Weights of a small GPT-style language model, trained from scratch on English Wikipedia.
Architecture: learned positions, tied embeddings, normalized queries and keys.
Each number is 128 + 24 x the weight over its row's rms, rounded and kept within 0 to 255. Layers, rows and columns count from 0. Numbers have three digits each. The size before them is the row's rms in percent of the matrix's.

# layer 9 MLP up, 640x160, rms 0.163, rows 591-634, columns 0-159
083:133159089123118147139135131108137099125157121104129135133139130116103128131143142116147100167147129104156151151150164094099137134141062118142117110111159090129166145150167150126133126135138097125084161147148126129134152163095110137120068148140136077144106142073146184102108116117116142135152138111119085146167161168130138125057155165144142135109105116176126081125118108142112096135108149127077124130100149125145114150113124121159140184151112136166141133131160138143128142162149114
106:164119133094110152060136136126142108137123107094114104133136094175131118144116108165141125120113129083125118118106121114090126105118099148091142106113097119127101144106151140175118113127129091138091131127130140153134178138134118117131129096129158130118149084134120124147095105121153100121129112128118076117107094147111120140131119178151086133165118153089199098120149103145129127097099102107113136117121138124161107109080093162165122113129140118129164153148149184138125147201106118
107:174089136128160088138103166153113121122143121140100127149144099182128141124105101169124107160137130129106138124153127182127113080102109133133125071114118140138146164140117142097102144118128140120150130093093101140111076102131127133133136113114121175102162147168113142163083146176101119136121158158137160118137157137131131171107114110150145120106130094112110168111146127150121097114118117166100111191112131138156099141174079154119152113129148148161154113101120165127115136113159116
098:141146137160128113113112136123177136155163154106121155099134108091119115141139148140108100122127096124142158167109093136135128130085127110113090133182137099119139102132098151129174132083108124165114086135144136100140118097106122098173121122127137123116107089167073187165131149148170133166192116121129147130129136086147119082119072102145111112136148158089175115110128119146147088117111135079149127124129137151168109112126169132131126121120118129112123113119106125136137116098098107
108:128080092136150092149100141083073147136115124120122159155119136143129123090098147113135148128145135132108129140144072113098098142116188099128188106148161103097140143112064093131084123128099114133109141137139167110130112110162093145156160120092125132142110144114130151163127105133152159123126095133125102107093093129149101143122143128112140090143116141131141116090169113104135108172137119102109121116179108129107195128138135133153136175149114113140124163123131180127134112125133116
118:147127114117121126137131105129177116095156121157156089076140130135102111108090177132090162095127144077136147123136072129128131122152130134102122122138078136133129148120130153124128120119132150156137127166123103118140108127121137171128100130134171174126135104136131096127132127118092144119145128080107121106116185088177074135105114107171092137130139144145166144118134130114110132159148135117128118145125129104122108114115120150118113062083153135159147115159169093112173118066100113
096:151141098080147116173145098166176130100164118154112141144105103140117106136152127134113115137096075087130163108132141105137162119128172109125096100118118153139100101093123176120130099124145140101145110109141116084155115138084150151131143101118127131100137120194085158146117119158118124141152098107114119112124146072133109107133102097135136126128133169138169120126164090127128169118160091096138118084111134106089138112132151147174140135150128121094102086134163131136130121100142138
093:114149128146101152131107159103107141131095148143123168129149134115151091112145153152125124109143121105145101136182093139124147112147157132091079135112140126138165111115164124137118113158118158107144133127148065109114167110106126131105143181112128111159128129151107111117095081150123136156111122103128132100102150091122108165129134094097111140153125128123179131122082113070123182123116152117065168140144170148110076121083164126127113145139143124149132151131095103122098132091141145
091:125166144148140136079151117126124114090123137143117122167124134132113113170159101150135129136167116104111156144142192077112135137154097179157141094116147108127139139129112116140133115077074162069121148148141155145109173105108140160122127093144127109150089138092100158151137133140093130154134108109103146114086156079121140144122120125122103155116131124150156093120133126155152117153129112110205146125125133125112133136115113127137115119086128179149139137101151101075127166137109127
094:138178146117137125153106124132126156111110100115118097119123168107162105148107154129112095130185142159096119117121149110125109080104105157151120153102162104121093175136146130134161131155112096151121109113121159169126136128124162129128077131134144088130169099113115129121133098117081143117103129154173131118082118148180155137102118134094127167143116140159076166170139078153134116146161117102134096144089128141069134119110097115109127127129131176102136156142132115133158123129117113
105:126131152115160114164171146152118082120121151108090137146132136087100094141167089136122128107101135153107152140116111150144107131083108132130144114163142110157171134108120142129138146091111126124114163115130094129104121133078107101151120135107140089098134164147110133175179134138090170100126099093132090114143133155130190106160097132148124115158149145186153112130137117158154083147105122169132139146145087109144149119144105113162127122149143138165140127121122084109089121136095102
104:132093117115108176127119154111118103139116140164114173110132107159139147118168119166144157134108125105164131134116087104093160162113087159071196151151132111097081159120129109154136127181119157139110151097152145148126143108147115111119095120100123135131103128098109138173105086112094096108187164135115134168080152122126104139116142125180101132128137127103124133137123097106157107166111153095129128145135116102157122130148119143113131164129142098112141142123130123121129119165151162
097:078109168147102106138140155123177109115096127150141180081125101135132121132125153127112155107146108159148174126133151130161161155165123142095091105122104147113094151155145126164122088157139130134121158110144123093149180116129105146146134131152158159140060124102102157130127113108110103130141102126066117155096170133201122124125155079143153170156135127148135111132141125111123138125126101123146122118106139140115113136117146095124129171139090138163117157117158158114133134123107144
093:131155086149112129106141123101110117140135154102132128109157127097093101127185129154159104084132148125061100151125112097049141105094154177110133144127106120139091120083144113119176157135131130132149149144137112092135133177113119136105158129127122109119131093129137138122165090146157109160138107148150152140078156165128082152136101162146140113121133136110101109111090134074162123147167137108106141115112122154085088131134141112168125107155135142112134104134122136138109136118121115
105:156126091118153123128115132099130086110138143086100152112122145100093158143095136107137133106136084137142085130154103088171125100142141120128112154125117102168179166075122148161146122121075132128112123108147110161158157151169053136159138103149112141101165158148122127148078096100129162128141136113156151139080119115127103114120148110117107119091137149139169160134095110087110114118114134159112114153129098136143102131135153116119123140126152092140090147141133108094160123127141156
099:128121126138160106110116109097117141099114089099140128141110169131166104124105106097149115108110165126129148119128147133183104120127149143138108115154148132147115161138142113112109113108152095088153088120115121145169137133117142114136132156102119138128163099094136151124091111144141129131115129161119144101120139099150104136141143147137153161182126102103162174179090125162075097120089112167107165129101173134109134151090143075138153100079103174129110103075128113129123113136151164
100:140125106116114124126107148119125141097123125104107130156079134117142119170142122092133123152079135111156186162151097159093143166091154109133129135111142108165149103105120139067096150115109153138141120141142111120150128110142096180146154136115130091074134109086125136142108151134156197116180116157120142116167127120115101061114096114094134139146157153118109098166161108151139128121137124165131069167129132140097100125136125098101127126111132143139135157128118143119143156129138108
096:131135131100152148153154136114120126124126094123133141145189119116143130142199126120107127093097105098128089110131117083140135163157132115137131122109145144119163157114125172138091116153118144136151118098089155120125085118144091103123087130104090145166096123136126106115095141112132190182131104180127106153123135093178154126145139099135151147154087116141132131116181149142092143113107084132124093092166151118153112116095131110097088100114130148158154120107113123130145121121142138
100:118157145150155164090123145135147154144066169132144159152113112186165124126102135103149154158119113147116165129150142114142150136130129132111077150127095099165093125102149127129090167125100106134133112121161158132151120174105136086134151118108116141155154103105139086173154129127128090131112156132159145115116101165109156146097121144133118140151112104086142138151177104114102116131149149120114106131069140120105122116139152103150139109143099135078134159143171182130099146122139128
114:156144123116104112105134132134127130111190138118095089121148111124078149191093099161133116090106116128102127117136097110148091109187143116139142133121132147132131123125115090107125102134101113168096111164149185131139176125153124153110121094139103099101159151153118111121132091131161077147134117157135132119109137121140155102121118152120096136097131134063091124102132122138153106106154109173124145148113085143110107141077101150123147158169131085150110126155143139144132100114128111
101:134123140099167142126181090120151122104102100133120125134154123087113119145119122161060159135128113112155140172142122131142124152138116151136194134097107110146154167113088109121107126133110170140145098131133143148165088140078116141149094128098109142089136157104092110158143150119115106162153159128131124069153145125121186109134162153088112106133109156127144173181126114148138105128132105153121125116106098133111132102143125105130112112119108111077128132140103132110153108085158132
102:147159147129074135119108111143103170166141123135136126109099098175100162132092136131151160135180114130141121137108134141123145128146158097129120105149125181159138132163117109116090127131148122128114141107161126131097106104059126125124115168114158116137138136152098152132122141148103134165127149081140116129132124138196149099089145078158159073132117095092127148121136148148071106125139142145106149127132084114146116126142100114187140144148135131152167171156125111136127131135107104
090:130113147100116123119094169116140080117147145085146131134134149115152092132108104129160152115116149140110111115132160078112128111156185153130115117151153152111141122121122126107103113126119127129142127143153104136175143145123162120100118160084138138130128103060123155133173167129133121086104106103094062173096107111154120125149137121165138170115097152081136126191113138128139119112176114123119136120105152110166105115104110092140097137160103157120133156096108111127128138148120085
103:137157110109138145093076149101176146102131112134102174112153087102114112116110133142158147105138127168154159118131143149141078116130163147159151093124087146119116096105104096103131156130122103133120106138109128082143136142129103121152149141132112117195123098125091157114184147147097181142122125117128137164141164141169137089187096145149104138095148121118158112153114157095123158149119097107115161130129098105105117129131125134121153076130135109153145121134169124098143134125134144
108:111154147110144140121076110145136140152137158173130118099142130112159111114107148149109089151094120140138120126131112132128153151102149073096121141093077142120145100116113134104134135137160103117155094121157135164132129095128099168179137152106144112121110081170104148111124116155170113151084105171123117172118069126139116142177111149101115107142114136148134127145093099107098125119072102155147118120139122129130088131138082104146131105117101131143139134072149136159122141179120138
105:133116113132150191129125139085137103146168199112111142110086133093117104118100117097163105157144140146123156161125115134077075157158152148099113170164123115115124140127175094106114130163103120132156147116095092138077155100178149107137099130110117150121144117129135129145135101123114167133138099114156131105139146083120110119171160103145146126143132150093118123149141122080105136129109072154134106163109161130112096129133114144116103124118126133102112143134117119116150109171153134
091:094133110133149136147149117123096147143153114138161141115136120096105113091129125145097136141150106154116162106099142107100112122123078119110125091159075106116101135098122139130092121114136101098145074102108181125094159125130144108132116129141145106105126138133142176122117052181169106139105101114089139097131124090095108133145112136133117120131148142130117161107154174142101118161118091127113137148090129141115145166126149115149114181139111138115131100084139170164150081160141111
105:157164106116102140104097126131129151140133133089104114140174113116114104128104117155156130103109141120130101105130136108115119123122123106172144135128141119161154139106084107093143125145122108086155133159117122134160122093112154112131110166091117064126172139149098159109163143126189067107168114165121143099118092168127118142152160138115152132184139159138106108126125170144134139117140148119131102150121122137148141191131110099126150079167146118084127153148124176125117110101135131
094:139152117114141089123123151117147124135138205123140091137083096138141108105127135119100087145161138097146137150133127161136123139160124161125104139134153098096130115128101121145113126127158119111116140106170112108129126095145097164131137140147120127191112159071118092131124154131116112136124097088157139130126159099106087139153170159092116172105166133106136134132139077130118157128120085133105169114126156125086126156154091092145115092106151111157144170111152121089116084136139119
107:119102098119123153092142138143108094118175036111134138108097114120155102172137160121120131123096169143085132142105147135104086099087150125085183117117138131144147098130151089187164144113117145131117136131120117114163136132135101125138116131145105117153111149139100123124145085149177126107150159106128115160140120145074158090142126101149142154149096128104104090161109114121163155158124136156122121148109101159126113121171149092122149133135147140130137120140124153153136166139154131
098:151106130073161118161120148157149151096157117110136119096148152120103151146194110151139145139106095157140100089140147096130099109110136106166094134121110124125124154101118159105103136150118151156149113172147108136141118170128098174090118115093120134131143096150118187127148092157139103115155136134109139141131109134118048149157163149159125130076131122159161154154112122147155134123131108114134139154116158137142144074141126142126102133123162153099130109174110125117123143091138106
114:118131126111170154151169144098160157124078145140086164126091121128109149105122147122157116139129129123109178155127091141127119099130099145097156153155130117115120138141103111145097134143119128114124144108099116099130134111156134102175132091142134092121156164139096129162197127107111105114157158138142157152119105148110130138116138088084103086110132123144091121107126155075131158157142201115106124138156111088115146110126150145109129125153142152149108152124137194109127123123086099
095:124101163088128163135121139126164108107130118122137166126110136142096132160139117114166149128162153114154117142076121151085117168118126142135126153143107165151146099172175120101115123122114153128140133113136121114164137114148162130144094104147141106122134137059147166145134135109123123153118126101114096174141144079116097101096156143141142200111153147144107124118113144134163120134153147157117125138130146149095115089148101135135138085069171162097167105121160111126092141140163130
109:068115131108123161166121123158122099161133112137157118117154138145111113146136127139154116121176134118163089126121120119129100096110158146113111139120124126089142099165128098130139116133105108144107144124161132081098117134124078112125083131144147135111176139101111160102123103131161088123087166158122129145125144100094158105122124140116114062148092121131144096109107127093123086138107144084131162186161169133127091160144135136116140133153161130167163123138110126162084158142106150
100:133140112129159108078102147143121163108147130127140152131122088141056080150123145188151159080133133146124129097104119122172120123162130128148097104118153120134142156099127157174156090148147098113145092143144103170156101119164087119138162136070135123124161131168102138124128125161132106171097114169114145139144121135117114121125115112089169120136111147097132180156098095139120106130108144130156127110116095112129103098133114120103080160138121120110113105125157140158133115126122104
093:144120147122109122149124145145093120102149147137123157129144135145141164130163157140111109087109106144148115148112117081123137181127137129088095137128105135126147146132114134121136099148115100124130106099156109116140121071088131095123136136086106189134153076129144123141077119075095145146128101154137139111149144136129159141100076103148179172141155122150147097100184133163137100106119109135073143145152132129124100131126106105132124085155126098138113119163123097106096130112086095
101:100105157135097144137070135142118111121103113089103158136136115079135102122087116165081199074150129129118113086160170122135146084086109136127161122143129174127139115125140125143136123103161153126130166156121128133119123149115126099121097160138116127117142103116140080130154144136150157095099120074120110150114161183147129161095146115165136109111127135137129131131140126128116121120122143140077138144149172119117147127144145123166143121160140178127113106143193149115123125098145124
092:113125102118144162080131167161166096120142106130088104110104126172111137116129124142108155147067166069100121110138120154128202151164082148118156111154086124104124105124121160141148158160142121138184108137140145114103100112141126127142084123134124139106083119119126147133133125159101124110159107101154080146110133090140135118115168141122132180140109128119142146084134120133098112120157107091116143106132153100132156114083121145148146092124159116163168139137109128121131117130125125
101:190150113122080133101188095110131133134114149093118103094146118158142141135149122123115140114153150117130147106133120151150141151158138096168094152080138153132101128135119141136114128129098120103164165139088145122153121146107125146135123162101148156126142081142108098153108121137095084141156132121124119127145090091123164111104083135146108164119152175119126150154103114144108142124086091115107103156111150102118141147159128120124131107172128096180129078139164093146142110123179154
089:129120138115172115115153116117109145110151120148131124090163124181132089113141094161168173101139114146112087116156156119112136113113136147087160144102126127107155133118130137119110164148118188105143132103164152110178113105160123153173123110127118121141087174124078139146123116109144109076134128132110115118135117102099119125090127157162098137112151129112147161133143162121172109114144142135128104141118119136138149124098151111086156097150107125095168125165103134093122173137198123
104:133079137128146138122149134135105119130169104096131164102163150155122121122133117096122148092146119126111154142152139073177151154179114110105120155119163128117114118140136088146127124169128146155129123123127121116113139111106136105109168175159125120098127099112127155145152115156105113121156100119141117151127116125155133117097158078147145169151121106133123135122164121101169105196137081124116107115092177097093131127130118110127155162120123101094112195086104159149137140144123078
094:125103117105127145107133153107129131162093131090112112117110141164137105157108124145119142089116169123129112145126102137159107151088132111064163098124092068096118154141118135121121083056144113165127133099147126102115101148164114101170092089118154128110128092100121110152132117133095125108135132166146138162106132138168123122133158151119162100146164145112129113139105087143151130123113116133147157180131106140092143150151089144104136157143132116152158120129157149102156089155105092
110:114127132145144126151124129127132096185141143127101142139120139098141129162130099111100123100134154103135140139160126139105148088115086124117131138141097133119133109135127122102154134155124144158170093083141142107134103131064098117115144082174095115115098167192125110123145138138128110136140183119111166144102096142148122116115103085112096152151116095150133091199118144102123116121120088149116198128101150102136121127132080102126123114123120141139100193146116144122110134143120101
118:143137126082157148137108130119104098149166112120156138135098158171113125103120169098128127093095123121102137125115131106108138110152133163110112155138126143122122073088136185163107113124126142155158151106133140110130105133117098091144151180103109103154114115121131057168176117123079102138112160148146107145086127136138143118146113123089164123094131109126093120088149148142168128137131110126132151141137171128146108120088127106121086115157098157153132105125121104079093143094158131
# layer 9 MLP down (transposed), 640x160, rms 0.157, rows 591-634, columns 0-159
089:118170119134114135111131126133140127146096149189125159162138150117079131104172120119138133171123136100115130115118117161116139087118183171185106115117144127164117139147111111145124134132138174144126082197128114156160116093077146112154152116100135102145104150124136098139146131152122124126147171132154150156110152108152144105136140128111104136147179154125132139160141158103163156127135135144133151168149119117144183149099147137081111099162109114086155140149095122133142151118151135
111:153089159131136177149114147126132148133146091131133116107102122117141174145144125116153117124151135114150174101087141184157093114100140097106155141103097115113116150132094133143117091155142157119142148156133121135182091100159165129090106095154124140115127172093116112159119143155130125134144157144131136114118186130141112108120073136169148143120128114112118127150107107170113115166124176180097115118099147093125126103123137127119163145084141105118150133148093169098127123170151132
104:147116129124131114056136140081093162122147124151133144142167133115112123124115146144104094095139144140157197128125169116134126163144148128138131097153142122130140140167113154088122113125165082087087088144110117139153141152168115119160100136131140142150090069135107110086126158137118176123130097132093097159126131118109116100133185155120140127120156127122119128104125122158123140145121112125094148154157146122124122137100125133091103182145119129108136090119172107159131185121152131
092:135140150119117151081083143105123131121097146140126136143103159116135163106160113121120118108140151129158122118142172128127137109185119123110171130096127160127120150120161172140118120118118139147111126108124164130110152137134106106115084077128144123118112166114164117087147138136135103058136149135130159161078157122137163172083122167118121139114134121091103119141139098082116182137116125120124155104098147111076168112150120138111154131118157100121148153111176134138116115192155140
120:148112111138157148110132111117120115087119200115110137137100102099125131110098159114139172110112092167129151134111137091150100142154121122075124121138146121145111154119112133136115147126074094143111114129122118089159150098143091152140115111127151146100104119128122163135133110163052101119146103158168126157151112123113126129106118105139117108168125117130111145130085155087158112134098115114133114139106112108107120114147152103084106117103134141125162153155133212148146141100183123
109:152137130125152120159135110106111142134131109163155126157107161130122138172137138174116120149147107125142156114139137110117096123134132161142083122138093134159093161090121151123098119097099121138110147129135126124150136088133132164136115126157129157130138151077136171038131075184111100157132099118132141157123150153129095152153115114131103138159118164138178103094102164120093094144097112139121160185158128112145110137143155125119096125121147138101150154118127170109128166158123136
089:172107151155074105083131129109107119171105142093136119109091124151122079139099128134134137103144121133105098121168135150093152122102108132094118168117147119158125151159128123123105135105186116102125109110112112169111155121157136109112098169160082077117157117136189103156121130113139151088053105119153121106114148106142144101115136126127139155130140110108124133133117146095098111166137144123148158090130144114114092165143119122091104124097146096155132149122098138136111142106102148
095:118165124082135086115116120126180132138131135067147122116120134186146161114132110172116113101120114159124150112128169152103121122109112113155086153123125163152126141128127111110140147092132092141129149133139174096146117123130135131099125122134145134110099029158128139127150172138094076115085141146146127156129090129170133120156117130121087113143095130099094118116096114151125129121146112087133100115128110098103128151137085126106151145117129147120154102087164125101124112153094109
095:135119125172133161128110138129154077147135117127159141150138129138096124132121135099143141169101177137107107086155149123143107108131115140129117157133161114116109166104099081153125151163134132139152121128156142105110138123175141148091129142147154120132160137112156131116109198086108131096135121095127152111156144163155116145118119161135135095116146134133123137141145164120108139163120096125143085112097139154131171156148117159121139081190142131090086105091067094161152139092140110
094:084134094134153132113158145141152142134101082095162163069136062111118146113128101118173178122091127133114155145120127110133119117152157151090146132183125143147156111119125112092137095107104166147110108124132199112134128137116116110098128105138131140095110117142133123114111098112138089111136149109115156151161129143145107145144108139135148149115124105125154098108170149115145142113117134164173132148101124129105151105117118159106092176068125146139145106105147115091121084159130152
107:134129213172128127148121165140137107100117180088128122118104110128103112151132077171081120105087153125153154117143117145109135134091102090138162106096168109152129131093115136139145098126118103184133105113116139122110145161148107139158101123154127099116145125082133161147120141100098099126112127113137155117119120163131125147129091101111091121071156147123097164149113195142119109138142104131164154148147154114133118126114126123109158122163090155124147140118146121123166138121125114
106:167131134117072141120138112146133110106153153124113096166096104095108114140150153121114123108201133128096128141112119178172129139121118138134131113131145132156164159143164141120087143125102126166098162155159136122119136108133141129144100149140177140103104130123126150113182095142150085118090137117102075177125123130164117130131122135066124138133139147152114165132155172159129112113123127139140070139101153124128084145116123113111112097116089154183110119097142129095141110140116112
098:163162104142138146122118124146108139136145103129115108154147112111172143108132148122159094125116135113140085122141104144150159130104104090138136166170144117113142134104156101134114161107105136081159181115101136113087123135172115086101135125138201124142128090141137177139097135140110167129114117140152135142082121101119148103127115136085112143163127137085108133134102128167185113154152124129136086137116145147149116141169138115091152142085061150108090127121134124154152105116126120
098:128143102096160145144091114128130143114107163101125077145146122117131133087130136151087172115121102150173132140109113138192092165127111118106083135118142125123108124109123144205120135174109115161150145108096158170141113146124125132176162127087127155121131167128119110114124146142091133116116144110133144097094148133143127141123113128147152127125179102148112115099143122088096135126138128136144175145119181114109096090101066143157125130132119179126117157117118129107127152122088130
118:138129098162129118121098114160090054141114123137115135104147125113112151159112183116135105135150147145137118099172109125148138107102106168149133133154086097175131129141097129102152098099104174153157166170137150099144104142135107117120120124092118125133096141091139098135103157118111181100143137100113152131140078137105076138152140133085145118139137095182100138123131134133112115122116102109091090102125115113111152123117134140128105141155129115165183110117100165094133120119151150
105:136135150123139136118144156123130147137130130119103096114109191130126118126164103117111135097132103106150160105177182158129129113139147119116143130108112096110081135150127097139171153146136109111163163119164130142101095125127145129141122103120121126088113152127122120122112188128117128113084122140128108086176122074116139130135156181157103120135117110150091157171101153104145119135120118180109157122160181131129136063135095153136136110164110099140159112095118123137108164136096164
095:110131119145132124134165129164059114130143130128114147155097107149131133118137075115155130124149097150109105112124123140104131095088113133117156133141099129140161114124126117102170125164119161126127170122089113114116106132100141145124106156171114178103167159145129085127092103120149149127110190109095118146128148115137109114127110118128137120108117142140072178120172166162134079132119142154139139146108099113094167130151094135144157113090117120149109144081071101120116117171148140
107:122127108149179113159113104105155133113102113134164125086156173076148151132142101165148063123086128118147078144158110119115138163101178135135128142131149175094134143102104145135124105134131121091142110136100148127085125157115103134167114118132094148122069147128143095130130145110149106150104179156199128182135169120122146140137119159097130105117127117152121134164142122098140132144145114126119136132129162121122104156092104132137118160109118128157107130118138107111150151090123104
091:125120111109099117109115119100095108163113091095134107119156136087107102107114105178126143106148131131123115130110126141133080142159149104104120157137170117120145130126118168124062125153118111178147147119141129115154129115124109127141138144098139128114139151142102124123148092133131156064164092127133160118154093137148149152168119110131131114065135127132120058061119139137146102096122116158135140133188132163156089108145168156104085111152115116137137138158137142146158134150114132
102:077096128200119162159151114139137127180127095137156174131158130133133093124149129097131132124147153132115128131144121138114150160088122129108132159122127122143107129132141154111116119144120121114124112070134126089127110132124108125154092141103120118123122088188147155088142116070131104099137108090135089118102102152150117147079167137146143114166109144149150081136148159131114183112139149075133117128134115133126118174158146110149146126117121119129142096164151103082141121181109132
112:098135160169131189143130127161148164083126107135105152133122140128114095085099154124139149138098113138087100139095142105108188122145121121120147100140151100102123093153126108145168087101116139119112134118088149112081147126133111103116136100151140144154108152108127134112125138141112136145100182109196118185113178124141136134145149143109154130127168123084081146121148090127139164111129136105121125075124145131092119132153128130142169143153110151154142135106119139118138099167128148
100:167124125107132112090158096129139154133123114139132104115112178127171119128102090139110078111110129107143167102147108152114103141069124119143107126144153139111082178133091140130153101131155135095108123110105125129111097143114047099138156143183108122130134097135122129133135128142109130096165145128103139141144137166122116126126140151149132079113132147156182106162161094127143151077145121116152125167103137114145178113130159121099120191142140084120117125138159142108116124136127135
100:103101136100171137100092129130140100131134153110099112076103174093129076138144104083097149120142132083094122063118108152112140115152135130105156114147122084123113159137108156148117157113141119133125127119119117145118099117105120073133145123146149129080161124132128145123132152092128109096098135082137097109108172099113105116144106130119145094146116116117126128114110163057069148166112117111105085155133157148150154142131090124118102112100148131132100130147133103108116133154109146
091:137132127133145098183124127134135111161171122114132125080112155118094143144142133097108097122121131131133134133172079161154108142160102131135157167131132128116115144077158122120137157120136127095160092152123124101104151177076136118165148096098132114102118108154137144123146150149156104116148131133098098152143151105137145115137170140112130140123148104113115171149136067128121175153128129130119105091146074142129131135182123149117180140130120149123114124091125121170195140132178144
114:151156115141165131106124109098114142140156138155118160176125140137101164121122113165133149129147131164131130098156139100124159128128101148133125107159133090115144137112103084078142074126108131098136133125145139139120127119111084121120147159096116075109092104141157101107162121181141107113145114161081108157147130145121129121144154162110076133104129179145148129169116096139125145120149067134122164095105154143104106096114098153114137154143149122123121191100145136126144131099156166
104:113117177084154150076136147158139157152157123132130133155118103144100140160127117181151168165080181129158162103100134149140144133140127114114147088096136122100137136124105147120115120094132143149102163117124164144131112116106135108116099140101134136122146140143165113130085123117127136120128116112115150124154118138139111117109130151169112142166173174146118120150159111156122059095139133106102166142126160118145129147152131148129076115100136117087097151154112175122194130108140102
087:117115180162104114154139163118124133107098111109166096115150098131133168126099158111169162130091103128146128157139080123164122113078158141102160151121114180161146108133124090120169144159159167117098099131089131132115150117106181124121170121106131121116152133107137150119080136101125143115145115134137141101108110129146108105165158167126137114163099150161106108152137111163129110118179179135144141117113114113115151120122092120110106095146099127142175143090126105123145136092120122
106:152123134134159146121144110111155138094148143171146106135109193105169107129131124130086111139136101157167149105097165129091128170127108150122117128143119105137097114128102147144114157105162118085120083130147147137133136142150101165086133113173123191112114125098167121150122156159112084152093098116128135177129156120079101088158117119126095112118108138132132131138151148110087091137109118122125116146176155107162125162132077148128100115117122130149135095149138119116141132175100134
097:095119118082106154172146168111135077131105127090129121167108137099116118124121157110147145111138102157132143127143125131158152120178162093145120115126130131123172099135160136127147138087141080155142140134123142113161141135113095127143145136122144133088088119130156108153128086116109152103220125144124121138129093117137134110125129136140126123128101122141149168122085144113118090130146094135100092136145120152157125097145148144112146092128090111140025104133121132150145092136113128
111:140118088133139136163136123123123117122113085098159119168121087158134125131156153114083146130102123116154129123137117126126105139103156140140142111125122138124174141131156099139142109139109083139153118138103132154115118105162116162144109165142115154183125137111140135116076194157117109121171119105133116152099112116127137079125089138158098120123122124134138148145136125106087160174078135119109169125138086084099084133181115146106139170110110131107159128105145096203129128118112137
098:144140112142090099146095124098121076163079125127145119117153145146113146105117074110134141121144119093125158136102093154153123118124140164091139141098107134117092146126121131165132130128145123092163165094138133158151135069104111171155135125104127075112120114122107081144114136111123121118156134130085146109146108179158126142098159105132128137137136112112120130115161119090140154092116158125105117129086093148143158167111162124146126094140158136135102147113147100117113130170046136
117:137122195110144117147150129137135122121121114127161142102142150111157072092155132114134170082109116105096112117127151075157103119100101109139169132125142140153154121105132148132196077130144142142143170081128140114121155112129163119058141091127117117137112134124135188158149153108108110163118139137113132123105120121131129107119134110155151106161103142117088124103098103148156134122114140095111130107111138120142172090114117104113155134114109179130155126076112154141124122137176128
094:105073097106142140125167071094112113137171112150140133124144130124142149162120151123147135148151113140154122171153134143141138100076144176119091112105151123111143144141057107195144131146131121106110135076126111191105103164120139102119100116104125144126105144177134135104146166151155144118117163117120120114135117125131116122117116127161108149148125140167111145140181137150106134122111150128120172129139178128133165150098129182104093146153125115131099144112099132125125108154146114
107:186143168122136142137137093157131109135091102141136151093130117139137131168140116139106131140190118096113108095146117108146140130113114139124161119148136109135126116119134082160111141158113116141134144190161122104124135131112136108119183151146087136153082123178168125117131131125124138115139150101136126128150057129153125144134149175166176175118087115126126128124130111092098099103166113109132108094123086140169110150136140127156126080153154096096097127116146121148099135135098150
100:118117142099093097104171109098129117117151118149158136139116126103114114135115116137120093141157157090141135121115086123129095125079137125131124113128141141156156141166097106172139137099077122133152153101148102139135127107132130100152157135137181157113115184124103110139161162146121128168172135121158173079116094152116119112136123114122068094136101122138187114127177132098091122116076148129087123129118141136158101145090149123156118157144147134126131107126123133141126168152170090
102:122101150134125180128100134099174089139100092132138160100138146095132101153125119116141122111107164104094112156135148120109133120148120142139127162155123121166120120089166120132154104121119111187133129117137150132114128115114141127074127195145122162083172142135142123122054156104103146128117133152168150125125166158127111139185102127179117161105145098128122165119132123133104122112139177134103090152133156081122139118169152114149121157120118166098142123127152142133124131160144127
106:171099110132135097106157128115136158116153155136123162116077117154124113113114165136075145181147094122090137128163153149134086121138140157153121134089129142147146139132127119146143119072145139115132160109125163159143116085143151135119120134087151075112098135146154106150143137180098094168141142097151127118143129100117145133140117092141117146115137121100179123128115103095138172105102154115103173134143144096114111136163131157108070143160152137131138103112114104141149152092167111
098:069099129104154131087135110095122163144141078147185087140132141135145100144136112128137137111128151103130101141139127128094172134080134111116121136173173114085130108115109092153120139111179159078105147147135170178094117179114114145085131137121091133145135139165139113107121130139136160142122095124136110128110152154154135140149129073117104131125159100137146144106099141112092149175162130103127114106112153126116140112096096127083146098131114155141135117131080113104117121128124141
101:107140137133116130126108095143161128127110102179151162140126100113149083138095067162171099127135114112084118147100121114136108109094155163100166125137175102110144108129129151115154100136116121122115101108135157104171121136153150126121161104098156083135100129094105135121115152124145180109168129150090175141143163128161110143159141117082113133121154054129089115089108120112170104153116124113142127126110132122167124143102134134164105133090117131138132116131158109135104103141102109
087:171168145103120163091136116137138119112101126134116156169118142120120172144110109100076100158080145123150152152123141167148108112141150102141130130155168135117113168131115099135148068123146112100144146145101085145105147161124130103109186157149111120142180116156168119117164112177140104112144132122175094143131149156148165163111098137099154118132132150138122117105116112143127152116126137152120121136133126137148129142150153140168081131126139143163085132124132100188121142087092130
097:082143136124144097119086095087109119160103152182122096158119165162143126134120132139143097119144102150136144153140138145071112112132130123125162093161147127106138107124113144092092156136135151163127141108130157091106089172098135119119123106068107134138150157132116101109115161116158116147142152163100111133113158134147142108134096147133125094142108156154144108097100086134124127104118158196154125122139079151134143117116119110173132123140151153162156094140182115137108123138116160
097:132115119116121106134103122137102102087150149149127088122057144153102169131149104114137093121145161109105103106108087112169144124148136117087093162099137142132131106156139118119153156165111096126138086140138132127160137146129182118111131118096177171094115176094138102144115129113133120138084123163144125129129170104136098144082085072154132142133108133154147148116158169149123123137139162157169166148140136115110146122128084137135150146117118133144158164136115103086135123102132117
106:108152144161129145139147143149077112095149165141074101096104120151111095100131106135110097104190107111130098122161149142100141117112107098128118097124112097154167124132114109152134122158118105171111092154124161123141121084149102141134153146083147155122110149129159120151133110124158191112137174138142132103106119122161133126132122130146136095119100137102157175148109153145142118164146132118111131120107153151147128079101091127150143080127100165151131123127092144091095114124074128
114:156112131101149121144160129151098153147146131132178119130122121162146168127134178110149091093158108111121114106150114126126130122129134151160105115164156136124145082104151159138094120141137124130168119120131155106138127125081123091162109158112104115143112133119154098143157158107113064161076146154174126157095158145138152126135124141109135099109142139133127135087130192174143165111131165116149115138102186123163081117081105124100112127144126138136152114166125152127135162103111137